Weights of a small GPT-style language model, trained from scratch on English Wikipedia: LayerNorm before each block.
Each number is 128 + 24 x the weight over its row's rms, rounded and kept within 0 to 255. Layers, rows and columns count from 0. Numbers have three digits each. The size before them is the row's rms in percent of the matrix's.

# layer 3 MLP down (transposed), 1792x448, rms 0.0154, rows 858-1063, columns 0-31
085:153133115150095150110147104143126117122155125121134103113150121087116135152101110123132143103168
106:088125159121136139175129131137160128159111145130140119105101112186133155140128113161110136136120
094:079147113111116085124129144171102114087159158157134098112150124121131143114121176119093141114097
089:120055154139122133150144098108123132156151138136116131137150115130085144147134131113137152107147
028:144133123164094107152087074115159142144136057106128090149161161110143152126082129085173152132150
079:141139180139109122099145124183133123151112132081140115104121148156129121138132129118126106106136
103:116109158154126160129137145161147094163080130107126075141128118142091120119131096137152160134087
121:158111119130132136077124126077151108142160149156123111124137116121106121131148157180105132117110
095:111112111086130159181140143139127155169135136192121134142131141150160134112157081117119130120103
114:099119125089133133104121090117115146152117066117124130105165092119096138127099098098113147123126
085:158139179122111148109114173117130115133132142093102155171156100127142140130110218141131143179158
079:156122105109144127092165166138130084095148132144139144190107143117138098122105138149196147128125
108:117130082138118162142107119111124146171124142126132168112143133155129148115108137076146088128098
111:169174109120105147113128127126109142149095119104137075164114133146104107162109177109150157140117
103:152123140144138127145139142100164118098165144114157126107113177148185110104119075115135109131159
105:136123102141099175116124114167124100127091125112141143158088142093112136093140142145154146131157
116:070107120101094161124103117120126132091125127103147104076126105141134115120171144121107150121139
126:143141109116169127165071122134125145159096120177095135136132118158121109149142137163156115092127
107:120098085134125094121123149147105104136090168133121138141105098122169130114152103131101118172145
111:116120127149125114129139120107117119109144103157098135127120128155121132117145105103116100149131
069:178107080136124133141088120119109184090165157143153108142157095096134137146084177131155150137114
068:131153136106144143130095121108109168156111078114115129130103118146110127110090132111112140163141
120:102095128127168141116124127120103070126073102136153161096159135120180092079089120156140125137120
025:144150101188124135171130142159141114105102153119094126105131123132058150108142105140106137131145
022:154140096107107120131079075144119121141149165124070113127169160128132119112108131146132137174150
056:129145141145179135099131145126143114146123144143132088146142127136105083120148130102123150132128
080:092120117148163060096129101119151134172107107112142078100144152143133172153134118097102126091142
093:148192156099149155120136103078123113095117157134120152117152102156118148112129107111161094146107
080:199110126129095170169081135176115130102166136117142161150108122119154132130118110105152130109111
115:112147142141142195093154110109156089138119138136102148139134131119091157113149137170102129076142
082:102130133128133102154146132132115154143128096124132124156135135095128108107129146156144104092135
079:132121123136147117134080119157099132120137159122137164129150106174104147149075111132113113175132
098:115113163123145125153120139071093083134137088125129145099118109160142130139097117113106151134146
103:113116148110134110126083157118099124118112105171143130138132093153129147102136139133095095130152
114:086112097135134133136136100122104139145133149143151134112180126112083090145104144126122118141162
093:144112106126106128133090171128135124091117167130122132140128114103115104116146127105117125127113
055:148083091091129107118164156121125156124159138166141153156031134128142144154148113127143136136160
063:155125209135095150107166118149096109189125147137111130126118142140123149107127140091160166156153
101:144114125151097110099147120084177151131152090139151108112108127126137124129143120142109136125129
119:146145121117111145154157116073115116128111155101099157149176134135142112101125144131098111111132
107:148115107122142118140140117138071135099140143144109147113178158101155147135102174140146107089101
105:104144132167115113129160144112112146108127138088108069115093113138120103135118141111128135148161
124:152156119142088132114112143179128142102116107120124150109158125090128151152142092134124119164172
071:149115124121085134152125116120113107094140158136154130132130157115151111114143140149135140126105
109:144132127124101139104136140063110113163128112108129153128174111110146142112131142132138176124149
023:153108162080135137132150138105113099118139145113166099117115103104085142114134141157082157133166
085:100081154147162144138111125115123116136123084146117140148151124087132118140120121105122087119122
136:151095142141123166144072094129137144106155153122156113122104139124098139106113167132100133135098
104:138102130120107087157109112165141094107104084156111130157096104132103139170146129119129119167135
073:099119096121123071155127108136121203111135146141161095108152133097118091096094145125153095158122
107:120159096122179140102102111127133123100074165140104139139147147125126060115130151127102117159178
106:151129105138119152148099098150130155106115117118132159138122135117135103134131102132157134129132
108:102137093122149139082121093104122138152105123114107141142137123128114100122137100142097123121132
070:146080108130150125125115095134115145093154158126140087087135119118108128148111098115125131085111
068:124124100128135095138139169149093129095104130172171144089153132140141122115133116150125084127127
115:140123125123075080085095110132170143104129145103093111116148141121120173102130119099157164111124
094:101145176101141127168116114113103124148192088133148151131124090103140144156136119113147109151115
104:107147119116117140117124113072162127119171115165154079108120108089141134098151093142127123128135
109:142125129122127148131089144104131181137117142094107085121105133111121111118107109158163148132169
081:197142102150140120108155153130131133100115135169151140121181156122112114108142126133119106110123
114:146142107136145126155139133099101129124140145126121132116105121155199143129097178102140136118143
065:139188128116123104118141144124134159093165179105089152127162144099112133113102149135110141139133
098:100158114144134071146144138116062155112140116159152122136099142144106120110123093169105152125140
112:102081139104106152093084077109134095163121100129129110074084170123103109141151124110122134130133
078:066101135116121175134160140111130150125144120171168119131151130139118098145103177163086105162126
103:126114137113054094086136101145105199122132107130152149160111123099158145098108138134106129089152
106:098120164087142115156106113121151101130111167092135176107100118152121125130141081118127108086146
107:121146180139074135095107120112100175111145126109135097148091153105132110167128133157128146143109
108:137104125093133166139103063171139136135113098163128156147141139125124106110122102109099074134109
076:146109089137144138104131128125107134110104170112151133125091132135123132101161156120137138114085
092:153153172147143132167162163141113180168097175120120161082134126161136108137116130157119165098088
089:122175124120126141111143128119151142174119093145104115116130130126165136117162138117109189103105
075:106157132126102145131144171151090156142135105115120125118095158158128104138152133130129093109128
117:112135117094125152122114157104131175099135163110135163142144085124156124116137088117163075130154
111:185138108135145123115146154135121157134119147142128095074146137113180141140152146132191158130155
071:096082146104152135154097136156110137110130126104077102133102108142154138138083143141140141101126
092:104135165141146161199133140112094100110148138127151114160140103163148126154124104124106109147122
068:161074114161145122111166115137124125098107127097139130139079116143136124150099134146148138111133
098:108115110151125108113078112134115155110142086125128095142174160116110131130124123109154140158127
022:217088109101149128160127143132091084148137110122134127134154160105145129115141120102127117142091
109:140107126126120103142124117138146128165118131146090132167109108173115132131141173161129127139148
096:138157153097150091140146134127124121124094129112099121137122161144119079129174113100161145141136
102:149091166148184080111167159105072134114086134110143111147095105199148101127137137126154121152117
025:114125113137167137073145120113125123138125125148152145143118116100108117081153119159072112172144
090:097127124146108072164116117116105112085146158121151153103155141094153101096144134113143127087101
109:110134117111153104117178119087110093126158157160115159119114116132112140149100113164086156131086
062:144129109142117119159094123137138111162147118131158154077115125130117125093138135112100129142146
095:183134118131118131189143135102127118163132153132120136118146129110154174141150123103096165121120
104:112089138104157119105096094118126101108098120110108133149148095127118142159133123137103132153153
101:167138174089089152138144108141171133087122139099141131143106126113098139102134151173092141171122
111:138132133161159106125109153149126132138166139164160102087145114110133124133145139140109132105115
089:089134140102104106140122144128082186114132087137176120163116118120113134143109078125151150129114
097:140110169130134117157130147142100181184149147147135135117131135148158103133097151145153114156103
104:141119154140099110086164130101163109156148145110152139144114124146128145170108185152150184118137
105:086086168104120140129148136121106131108100183090091144143154129157119103158136107146153174159119
090:182136148124101111153168100115111101135158174146110188139107107149097123149102143179120137107104
122:151151170109099165135126145103116167131103089085154133120117103154163073138101117130116108116134
107:131183100116138133123154092135075101120096118121129106107131121135174141126131145122150086149137
068:184146142143119129152185147108110139123161141163108147130143115129108114124125079104114096099106
097:125123079125124100141145169114090159128140176117066129118146082123083124115136117156121139149109
107:075087176111141127135144118136135086148114151125109146114138125147155139117163170130153124132142
086:111113142104109117108102153141108133135148150140141126192119150109155134139099141133136133104154
069:135110115119196137141109137142138105119097097133124130163117086154135136149114098087125138146139
083:122132140114122132126139140154118146136099123155149164122170096091147135119170114126161136087148
112:152161149146107082162119105157122162143107131132139146157115117130102115136103197132141112132132
120:121123127154120127105132104129179138119119117120119146111131144149097163138124116114096120133128
066:152139131109110139190149147128126140115137116097119111084135171127145150135097112153124118164118
083:130111126132083072140098107143165130100156110136132133123119131103147099111121167138092123107142
099:124137187122147105149103119151138140136144085144137121137117110163176112141095086148140124115168
138:105102057130141125127120086168136138172106147112139119109127095121132112149086171144182117143148
095:115095109117142100136104182131109124187119096151132086149090150154172141147091154156128105194163
109:071141138148103068129127152099153158118157122156097151125116153159102092128168143131126080099108
037:102122144150148150124131112189134139133107109135113105135127154169122186147125139107117107086141
126:137154071134120152138125146080147146107130144128137086108151133114107147090113094124086135148115
086:158137142104100138135137129146138157104133098160164092136125094143062067136127095161106098092110
124:135145168134145104121136143138115165157119060147107116146093123139115137139119174108179163160183
060:160145131147153139149082105127111109136127159141125135093117127110149148115155120136139137130092
119:120131118132086131120126122130146156160083152148139092102110131147103148128081135140147110152137
099:109111115107099163112094144136133134122125133180121142118163080097104148103143143091134130110105
099:138124110080108125106125114145154067160110130093126161107169075094118124107165127098158163181127
019:103163127164126116140119167123126146154178087122089138108155140157097108068131162160120153113164
107:092123129148143139170152104084149115176089144090099101115117125171098098139165150160121117089131
090:136133145126140121154164102103136133133136112110156133133096148092115128155102141132130151107107
107:144096122116137121139163097105140134139147161136111121130069144092129118153122181135094158166105
025:117116100140123162139117177115132172106150141131162141144157123158103129165140115163086141097148
107:130163114138133113130128071121111114115148113142111092142091098131157137148118148118146115095140
076:129155123110116071103115109151121080126159144131131100155081124132096087141149182137140095114131
085:111133110180106127143128177116148136132154140172109150136165122081119122124119136127111136118111
111:124128103137124176104087118157130162123121153166147136117109176114102101121149146109114108127130
103:105119153104118129137151133164151096132128096130165105143112159154072161102095115154118141111118
133:143157112145146106119117090145129169129114142121122153123125164119128140150162128168127124086113
105:148134153129129098112117109150145141073151107111138098147152160081110145108156123139120167123116
125:159124112140103123109135116095101128150117149123119147117115104110151133145160133141159115107176
088:155153089161132112141135118125140137115131113141189106143130148128099148175105107170093133131165
088:113118136109133131154145125132134162161112144156113149114149104100153081095147148132099125132144
099:118120129123114104156121093122100131121135135137155072131145122150114125128120126107140129149139
090:113118162122150133091096077089168134111141118137120145115148114100127128138165118140095106144166
101:101156125106142141103183139133121177091117140123141131125153148107106125119138110130126086141144
109:120126154124114111124144109119136115115144160135106147138124095117113109064168156131138118135103
115:127110132117142117168115119096129142131153142129130121131088107111097131141152119125115114122126
102:088108115101090136131150105112118146135097099176160142141114143094123136112129100087146109095109
095:115141165112141118121126175122132147140136142110133142144146109110158127098121142095139145132112
102:191161098133136130100128119124107130166134137160088114117116127140125124108127147125082149117128
096:182120120121104144141098123122137129089115109147126117127146143124116122136120139131171127120161
090:117141148108113097120150150130163095131137134094142120149110109132093101117126114091137115152196
104:132110117123124116087129129127085075119162154156100132096155123087181102120082143138139112127136
025:139082106174168186178142118130138118133108160140116127120109127149156156112140145127122103136092
095:076100132139120147139131091163120109147136127133085158131181096139092136157165118110148135138160
141:139181120109151101096097115110147117110125154149141116174158133133135167094084102134136113143122
121:130123143124139105179096127089123107090144112196178134167092096123191133128093115144143101116133
124:116127165132128147118150151109138134128102137128172135136100149148112138092111114138163103110122
055:126126122107123137127126162138165128106157111150094110113102151183078123133121154118154129147120
124:173190095115175088113153112116168108122143151144182100133133148170092120152100113133113115093160
099:150134080165096124105124125110111121092130168145155148128179116118130126151150167106130151104170
113:129095094096106160160117163122113098177116133156094122147124129144130090069125124117151126174148
114:121110145097103163124123128094141156116109100129163146129126149095116097165125148147122118150137
075:127150169177156114109117119099131099113135150120097134153142158141108118134066094096127126155094
104:127105104127110106151122099130098141157095115132153115105174116137130121135128171119097121172155
092:122152136113083144161116113152131115153139119098155123147120108164137111113134097133147142143132
100:123110130123127157100136145157148120112135130148118156127124120146131174158120120139140093134128
034:130144117167155107152122158164074099180153111115112075127127177158142158157128150101089129129147
136:180132149126138124146104122112142127168103119088091132171103157150084113109125145153097131142131
113:137172180130143153148112114120093193092107114127113110141151139131115147128158100110139123101147
119:150148163101160091150148161149112143091119147164118152123102117151131148112157145100129115140165
118:115159095112125099100113131131132152144132177144145164162081146098146107098158129135127104103133
102:094168116127144084122134121138099177115134087120116127065105153137116156161131147150130119108149
097:109145134111115103158141138120151198088152129137158141057157087115119090062141128161150116126128
052:129130132129145144126120148075108165116124080134146145124146112177114139156099108089161098110112
126:126129121131111153096120122106133105164091151114125129181133119118179107148103154099155095175137
119:134132133163132132113151110098109102130105121103146204163128152141034112132108138149131159115148
106:083093175134154129137118143070154124118136111110160150148148076122164115065183136153109126104126
106:090134137139097137113131122146140097129152138117108093122129111151109121148157119105113132111158
125:142183100123135146142104148092147137148164111115107107136099078148141133126107157108146134099107
135:133129122092151138082135132150110108097100109132127172100138141093109155122145133132152131117169
096:146138119129122131104159136133122168136073092144143150157137137157114095111103145098138130121156
097:147114109118129133123136123155067179157143111140114168141083155107150162127137125115117076108111
090:121121118085108148144129121125119128108139118158101142171116116157151129119114107117150127139081
076:140121121157129114118143122133127135117145136143146134144106143154099154144088116072150148113127
119:116111112125124158157136107081125116150133130125110105113122114122106159141110132110117138142124
108:087126095130131135162095123111110138144140087091088130109147112103157190131113117137097160156097
108:097165126113116138126131133109094158096133121142117139138156115102152101110115117116158165150128
091:125131137100117179106117125129170147106124107163144128118149109116116133106184101082148109086134
114:140077103121152106123110124116165128142128134176113115118145127137112065165126162136138123134154
080:115145131106106140122151173148108093131137096110130120120137196166088125122129127112145099162143
105:165124102120159085102083119130129140136117128120104132154158108081151167159129169156115122113135
082:120148149093131151122120093131151198114108104158137099147118122142139101149153114104139123151121
100:125128150129157158144169112116092138157125145139143102148104149140126129084138105109138107111129
092:098124136136090129094130167115097127146117154141098132117076107148119138132141125133085130104120
108:137111120127136128135122106101136115193127094121114152139166095137174144117137122078137126095139
093:141124126183127072121125090159141174089166115115147109137143128091125116105120125119126135130150
102:104109109156134058116136119135109128161115115112130105164158142157144153133157094110107087118126
084:079094133110137137130135165098097129156105149165167147173131167099153134110102166159147130108112
119:165107138141106157158146147110133113167151132130160130122099111114106124149178140164144124144108
096:141101179172152101115148088146080109143116108175132140145120084103099120123162155122096139127112
098:081172129151111125111171122161139131153110123201116137189152097134141139135137150128179158156199
116:151149130129129130130149080138163153149122116089116162150131133129135099150123140126111109120147
094:082125158161111142128152156107112118102116109134169112113145156095145150095078116111125116107110
089:122075120139117113119131147095116150127127130137131073155122119129154126075133137119073126154105
109:111174158123149159144155142098137118161161151132155129104137098149114099145123161139102161128113
123:148127157164120161127110121134114127145137113135141149082133112091158134106151133129163147105113
089:113107151152138170120133141106132096086098136151120158148127113150132140134112126142120116127135
104:120113111126111191141111120126124107096102144141116151110134123142109112117110125143103097111126
093:143163171103112136128136115117147116105141131128113139129158153092125106095138127108136130120123
085:116137140180107158173100111125142122161138172114108095167111125122107102156158204151146164116129
091:146110163169112080141146110132155156117094139093125136144128106135123171116142128081100107133087
094:132133129118068160135148128106131118162151150107139084142089103143157140137141142138129119138140
# layer 3 MLP up, 1792x448, rms 0.0271, rows 859-1063, columns 0-31
098:135134117126128145106148103153129079092159071122147135093117119101118112141153135122087177109141
108:123138151132152093120108131104129103107141103113135156131135130113106133097105070119100162137137
095:104138136157169143150178146170108139091087073142158086127114135120106097120139113117092136144172
044:089105107123107137136154113150089107161129162142134157115107112150105108075143163098083167118117
104:168103139116111096129148125147118122098111157083138148103151111132162075101146168122132143084111
095:192138119113084128081163049167123116119108131133136150136124104104163166134121102181141105104112
110:144119149114102125122080107124135128162166112118162105125170127124123137121160133176129116145124
101:132117131125143120123122127115166144124173142191145132123121149086128123101156108121151091145142
104:139193142124132094106133091169139135141163119099148129121121139115122098095112103126140134131136
090:103114120137126135141093136130130175128113137143146147111123170100125158111187085162109128131137
098:151108089131113117110117114160106151125132151138131129130141153113124101123138147120100174122152
103:197154141154162109101130129149139127069173151075132128106096130126143088123140112114078162104143
106:109137116141084049148119121124121143106149123119155119101198168136133144142161105097119181134086
106:119151097143142131098130121123154127104180146116176082125113145107123121133106078096103110106108
107:137114075139142148153143142179139146095147129140134134137143124080113115146138136118087074113139
105:178102104151171125084158116136151112139119127131142126124162149110133141117134130128141134089185
105:128130127120169101134166132166128138155158093125154161131100128133109080139071118134088118104141
107:173087169099108140136124111161128146125110115156161120134116135095103100124122138112126135145176
104:157133086128106097125103089137152133124106164151123101143131122129104110166131169147098110156173
093:150124116135114098080116132167154139168130147133112124138087134146168134144125116131133127115148
092:122109200133101115166106110138127169072135153150141099159164155080093108110147149143149130149111
113:128122099128132124137130159169137145087104085149139145091097122127162122127114125155115150128110
042:140145155085143178098100127094158134091140121108133130146126078149161151119152130150157099122139
040:082127135162109129151173159137123112145147125083192139160110117143131128143122167095104142132141
082:122122148152085102120145153179106120113153158131146122181133146101098100158098097148122124145129
096:128114132129169120128166113191119127117112134162118132192136120135149114126117101139112140129124
104:138156145133130117094125097153102141160139110114117120137150128119168152131105119133139123119069
102:135135101136154131108154086093135109138159182128112132123112136126132101157117127155129128110087
105:116175155133144112091142097116161123107116123141108134117144161104125200111136201124133160105139
097:157169120142096118073149121167113121115115126116106083155146135141129129151109136174133135123164
096:121160116123094107132118150134106078118138120171150146150174139122147140143112153145078117090116
092:132119136137134129117098097159120132116147160131117128155146136116125149120138111185123133151133
101:133165119140131151125164120165111144097136115160123140146095114100149146127118127133102107101136
102:090161127131131050111148111108169134137107142090148111122160128128151102146055134140147129149132
095:138177150159110150152148064140137137148112125114152118118107141108141163136142160121118138087183
080:098140112158124161141103106140131151117123191117114083115152133113148099125105145136139127150131
088:130131109115086121155102128171126120104115117144149145129161158113142128135140105101130121113154
109:143094129135117110122060096122176163120142079111117148110114134057135114119162101178159141088156
108:120130137116109117150175125127176127116179121144148086095109145141108138113106120095106105098164
100:116151173151113077155128141140162142117135138113142085156101118136138066194085104187108142123096
105:158116111100100081120139153132137115132094094126113133116159137152163142125091116129151168137143
111:169146134124151094100106089156164104091087125126126140147133132106164131122119151138148161092166
091:125118126133135106078121163171126106143131178080122091132114152155123114107099126154111138140143
106:125114111142146099146136099170110154087136164123157145127107115138099086122160137141090138119110
041:098134149149141132172111133120088113128102132126130143153164136122166111145122113127164152131147
093:127098173138119119146132115160119139062133129113108117117130147140127126099127125107135155146159
113:130136124095099131090103115159173144109112191096165126107100182144150153150090160106140168086164
093:170130186111096097131116131135147169146155144121165127113114129097169125110123090122113128098152
101:103120147125129062128116130114118108094132116132159103121129146110130122116137122115095165113140
100:085163099166161090114161092125128162141094127135130106119143120091136096110152150122111107167133
112:143137136101124112114097069123094109116121157118144116136103122117155161147148115134149163093121
099:100114101106107135166081091137155109115183146102118140117151090094165106088088099118133090112082
096:101123122132113104151146095158136108090146136088113127121117172128127151124139132173132153132116
084:131147143152104133135177163137134133081119106132154125143155172128146109125111109118085157126143
106:143110128140116102092079140106161136111136163118121113095120168113142104126098109118131158122142
091:188113130173091106104137107201093148089084125105122121171128142134081145100160108143144148136138
101:130117106142145146140070121144124133116147153095079092125134146135136145119080131136127146140129
099:160125095159172123112091130117102109103153122145117110110179137114145088159127167163118134159150
102:109122108121140112135124120129122113118111118159121125170126143071123159127156129152129178152124
103:116113147107115112127153102139159162142140109142097156119114143103132101083133115110139134153113
087:161110152159153078139125151128203158118118138134144099131107110095115106101140132140169130120153
108:146155108116148112084119127125115108132115099098105132128139150095165082122108191136116125136112
103:145178077105115091113112077112154142114145121138118164100094119120161102115137116126181112095105
090:183098123142115154119122125132122123097124147090118143123113137142171156135118155118148160159159
108:120094123132105136152104132138098099121125079122129128129141152092102125102128097127121129097156
099:168127114109140116137160115151098120104200102087147166089111119083125148096117091114132116120107
097:125122139135118136154144115099109130159165133111152144142108134137148072097091103152139125125099
112:121164124135159138078127100130132128110147101145143149126117132141112124126101155151080110159118
096:152147134115098106119140123150126136110126179104129104188169134120099108123190148107161109129142
106:159101081142118134130146129165112120120122132124157145091103115074091073123087100105134103112141
100:122125076096159150141122144192115145118140112151154139121115145090127095122131097152114158118136
094:163165128149104101126132135151130135175129185133134108158133149140168077173135158105147105107085
096:163120076157099120108089127154136150119141110121145074147149154100120136137110167135089114140156
107:157136083131147127131083084148129109126103140125129130116117138127152139126135134117143136101104
094:139138112160150130090133132168135147118134148103130138173132130122160104139121143128155159089099
095:168130144140137103125125158148152172091168154113092128116115116107104104104152151101108138121162
098:176164102156115149128114110161151182145122102129154138125138115097108164165089127160141116129095
101:138150162145100114131129117127138160111149155082154144155118172086132106118143097135150115153111
039:098158136146082129133115148103131143113137086118155119107112100109136097110143130187070144161175
096:143090138174123119148090124117159148074163153107107136141133129129097122125137147148130158077083
095:087118118119111090114115122155146087102128120144105133166133133120136096153131115149111142099121
104:161119138130134088139148101110149121131110179106125106146118157121148094136111149115169101109117
042:147178106109110159141088141129128096111124109145101129109144144157113149118102139114141151119079
101:165108125153137118148065106158148130139145123128135154124123143113114105100107137115157122153119
111:164151099123143074131146098148113184095169171148178124110099131126128083138118117131144111117118
087:137122131111119140110187137103135113108127162127120120136152115074164126130110142198145138140101
101:116129141132144122124127130128156106092082138120122135145120152119122156127147132123151176127158
105:183130141099086084098136106120150101122102121115094126129106146155128131102143158149155109153125
106:152148166110107133142120123173199147113133099156119131139125134124090179111139131135148142129133
101:159148103170162096114156137119155137098119120140130137093127142145150122109103112066080166125149
101:146151143149159105137154126167128194124161086122158148114146136097131083128126110098126148114126
097:157115135128116124157145106146104149093121147114144126140121149091149098071128108158139116073176
107:152151140144098116107124111115139100128117135108145156141179132116155132140130196153121154158131
104:143151126098115099130136153165124144120114140113117149153164141123093101132121133145142151183139
102:143170083162131094135144087155116109130122111147139107149136118107121122110090126143080128094142
100:121129116131130134120105113141195149080164165116162119062099117146079113105084118117104125104124
104:134151137144185138152073132135127188142145129131145078087138129084139118120134102108097082107136
092:109116089127126158149117132104147181134120143098173131135130132129093112115155128120162097137097
100:140100109099162108121107105149142162126122107142164159137168150092139141133169123172129120165133
107:131100111131141103103145091094165151091158141122140117088113150160137134103123163135140163108142
101:126115141109151064098107123145130147140089144123146110125137145160140147143132134129118128142157
083:156144164146135098133129161152124167123132181141132121110133141101156125125156142137141129127129
096:164136128169111126141156085112113113137091137153151118132134098091125120097113111125123143083125
096:120096128116121091121107138123124130142142139120155059136115154122126136126136102132129173119171
109:123114114153169124097138124120160154077112081105094104123154150125140166137127152133090162155142
094:115095125148141100144122123129121117132120088070143102170085139123137091158104167150126146096175
098:194098153148091093112083077141151133092127114137149154170124168079121109093073138170109079113175
104:117135112135156152138156144109113138122126115155164161135158107131133083141113142141129130117124
112:146076114153114122142130126111131155116149109143131122101153128112125105129142144102104079106146
108:132139116125094159141118141119136188124155128143154083114147147143158161141172124162138150150152
103:169164105127137101108181098139133117153110121129146091162139128139108180161139144128079146151161
052:123112094101111154113080130094122125136137176149144138102079120122113140067131098100129158150099
109:159147126125117114094107116134152140074139139123136164118099136078118129150106101117100160100120
095:158139103157099081146111110116107133080084106134138127151143147129122119161137167164127110157146
102:185179126117118121070126058144142089139132146144117107140138134105143150143121117174152142158127
083:098114097154104065109142100127138097114135109115128123130116110118168065143133196139167131111157
110:149157135140129101081117099133165137155101195102125141131128156125163163111081128118108163133105
100:121109113127152111107110130129095126128123169124135128137140178126139138094121131143127111123161
104:167143121104107111152078113098123165115160101151168151093075153114113126141119149132172125164131
037:153135125131123107073159123098129111112069132127156140134059145111118140088135139131139103146105
093:162139113115127129143137138176088119115100094130113125129164149111136151091144096153114139153140
098:131114150154148098155059137117187177113126116142122089093112142101086137133130110114108135129131
107:097154119146085079108125092157113099101136149140143156101111139102142138082086103087108126078113
044:152118138119126101135166087128159077141098128103102133122116127111163094118117109140173123176103
107:119119079133125107142132130121131134112123138128177107149135140141163123144129165149144154108187
102:155114077122111118135133094180170133090116155128141159108156146112137093125133127093131148103187
089:154112170116115091162096104151128127155113129125134146076132118119165151119110119096108124120100
107:153129126105083107130133122180147136114153146144132143136086127138102128119148113143122158084130
106:141159134119134115104117121144148104140100142149138158160118149136126138115112124116132164135122
103:162107138121154122127111095169113129095102122116121119155144142111151160152150148136118130090138
102:139157173154103136141109148156124134107125144182128136162132153075123118092127156161141134140134
102:139102198161094142112147098129129152080155158134135143125150137143140142123142138132105117136098
101:135105112111083134108124131131159129149110130134086131150113138098109134120122124166120088136097
099:151172147127121137145117122114131144108130106157147123144146127080109099108124131145133136117121
097:147145143124088107104128144150180116152100124152138096129127112109126115151072128128123104112152
103:131120131108131109111111065122133107161109115141097148147169120142128109140152136096146140089083
105:138155152125138082089117098128162123126131095167124091128089129107120132125077128148128144094123
092:123155076115192112120121122112139161112124085128142084120140129090080151122108121120101147157145
098:137113129161196122102105115157116135097120143138130122109122144131113140137115141142091178117116
098:153136173135119101115169166141150100074170112111126094141134143147107130147111157104107131120132
107:139115127136122105123105125146137152080148137121146146092097177110136118098102159113102143090148
106:147131142165116078129151125151114141135127159140116142127160118129133075135145101142087136122104
095:145119098116103082108094121140167120150138111072144084132107171154121157094092087096064130091142
093:184185120170133092113086106154130145147121114124139110136159176106145154168062116091127176125137
109:124135123172126118111087104160130153161154174106138071085140146106134155134143154153133124118128
043:121149131134114097096122123157119117113145109123132099143121160111103096130127124123114140140122
095:163118128146150141095092087148097129111140101132134151092112182088178142072134145139159126112119
112:113159105134150112164128116145129108154121132123161096109143157104154141107149123124140153121106
110:124123108141145142096104089106186109136165103176141102157079129120132127113105136106105122079162
111:116151096112162128134145116145141164119139148149131086120112124140123131150117117157124158107098
074:164156115162090163150070088147121142128150148144173086157126114122181168132145125165139134129143
109:121146150134122131093124107137114100083165132098181102147107135127155099137136101151084114129125
106:121111100150136133112128151154135143084122160145147132087174141100135110119109174129144145110159
101:122152147155124117133136099129136148084141125131143144108129185129154122099112122098100132084125
097:144116152135181100144108133120155166135108178116135112136106140089129157136106106081127144157136
090:132086172131106094156129147168129144133101142114111130156118111125101125136158111169099102167146
104:178165111114111132117131131134113078167121131106127115144135135131122140125153128111169124149131
107:152160133144132105138117114149159156074118123134082126139138107128109105110090117109092091145100
104:158111161110085105164138112122192130126176091153158102113063153177143108087118127133123102107170
053:117108124130103102114134108100115139108140114113118174109109113105090120122113136135196144101123
114:110138112103138097108121089138161175131106126109136113131082162137108198117154142126109158143124
104:142112120136150119149140096105150155040108136141141083121147181140129138109139126096151146131145
109:112114116124106123136098141135161120112143156173110110124133130112117148103117153155108163130125
113:120153098108145132158109108139111156152130152156124144138112098099129096106139153154118127070148
108:125134141112130113100099086150154127135140136114112078156127164140102153129140140137146157135118
108:120159163126141105161115130136128114144117101129162150127076121108113166091081108135102144121100
073:157134098150117117142132100177151131147118116086147136123107144105120124104155151130126161129165
113:160158129135079111129126136133127133151171133098129117123113142109108141109062152135112103136140
112:122108177148158082135109116107155164088166122094110113166133170150122113113102102133128126158100
107:129106136137164094104127142120170151076191106130128125132090168119116105120120114132098152141117
096:135109099140124112130115092122122151143128141104149124130116118117187121155144163091107098110138
108:105143122124143109144103110109138150156145081097155126108130126150120139111088120089090105097119
111:131165095131127127124126109109123111127172147136112122106135149095140097144156151144098102110090
099:153116173180093136141123117110108147125146113132148098151142139137124116164148167108123124102134
104:079153133152120143115118145100121118119129127113141159131186111119127095083164146154131114124140
089:153109133167134099126106128133130136097135156076170108119114135130132142091139130117134136121109
093:140155128147144158115180099139094188157140100145103168124121103100158108151113103183122111161090
105:131134092154103151165126088088119145145145139139137154161113108124143134110128097127134166086116
106:132109124107109079135132132149141073120124136133132143116118128099141157130110132087136136138156
099:104146078131111142084139079170107103112106143101160136107113131135134128148129112121126154109117
093:137123186156125124138104090155159167149140078105143120131104141139134107124128150119132120105130
105:164110096148131106098103129139189138113115108123133086132139127132116092133113155091105133100142
098:151106139135089112117179128085119116078095142137149146133151131104130180117172149128138158163148
112:200140122118098118133130083129154100121132155133134122156114146095153132123113168137117158115129
085:145137126157126124110136106132105107144190150102180097096121139108131105169128129127129160086121
100:149122152149106056138148101098102115077180137100108127145107113123114100125153100177122135153130
100:130129119136099102097079089196084105113113156094102160163141156071082094127101098163096102115108
100:133124139176123067118122134093131166129146110119179112134132165128106124085088146130075119101131
090:113132143144145086142117125135135130113155133144150116119162144138141106101138108102062137123126
107:171155159112135124097165147146117168121144126108124128110129134155131139108111114096092155162137
089:153116114158099106139137121152141143093151105129111128117122130121130113115112126127134145115122
105:130121154159109146153134143168125111141113170122146153133151156113095108158177141111160141091162
103:158149125176115160096117105138142132115123131125117139129180126092159136091129115100118107044106
100:146093129114118146148110158113150178098148154127161156108119154095184130104124130118114143128130
110:163178131118141077125135098143134140155123093125143091173145109129080153185095161157139134134113
097:148140103151121121137126134136174143101123146118110155114123105116098118170108125107129160119154
104:149131129158099112135089146141153173075133154137177083128088143126100118121167126155078077117205
114:137168132136125142132111122121106096123132149108145085115135115153173149154100152171115151131101
105:139135111093089135141109118149126115078133087160126154109117150149108150085111156139108129134131
092:140107152130089121150167079136119099117118128125118165131216168123151156079159161107104149156071
098:159136102150129143133126110146117127075115085132151112133128145105154120134106135132113112143121
093:127151113148188129153131107116144135106121106103125097122119181114132129079094166106105168134107
099:162126114145123095152105133166110146149157133117144147108103125137131112118151121153171115140091
102:155106126137103092133102072117128131118135103093162166114116147120150138100129102159129152141138
093:115156151147109096129090175134141145091100078121136088104187168158121122140130125115139134134132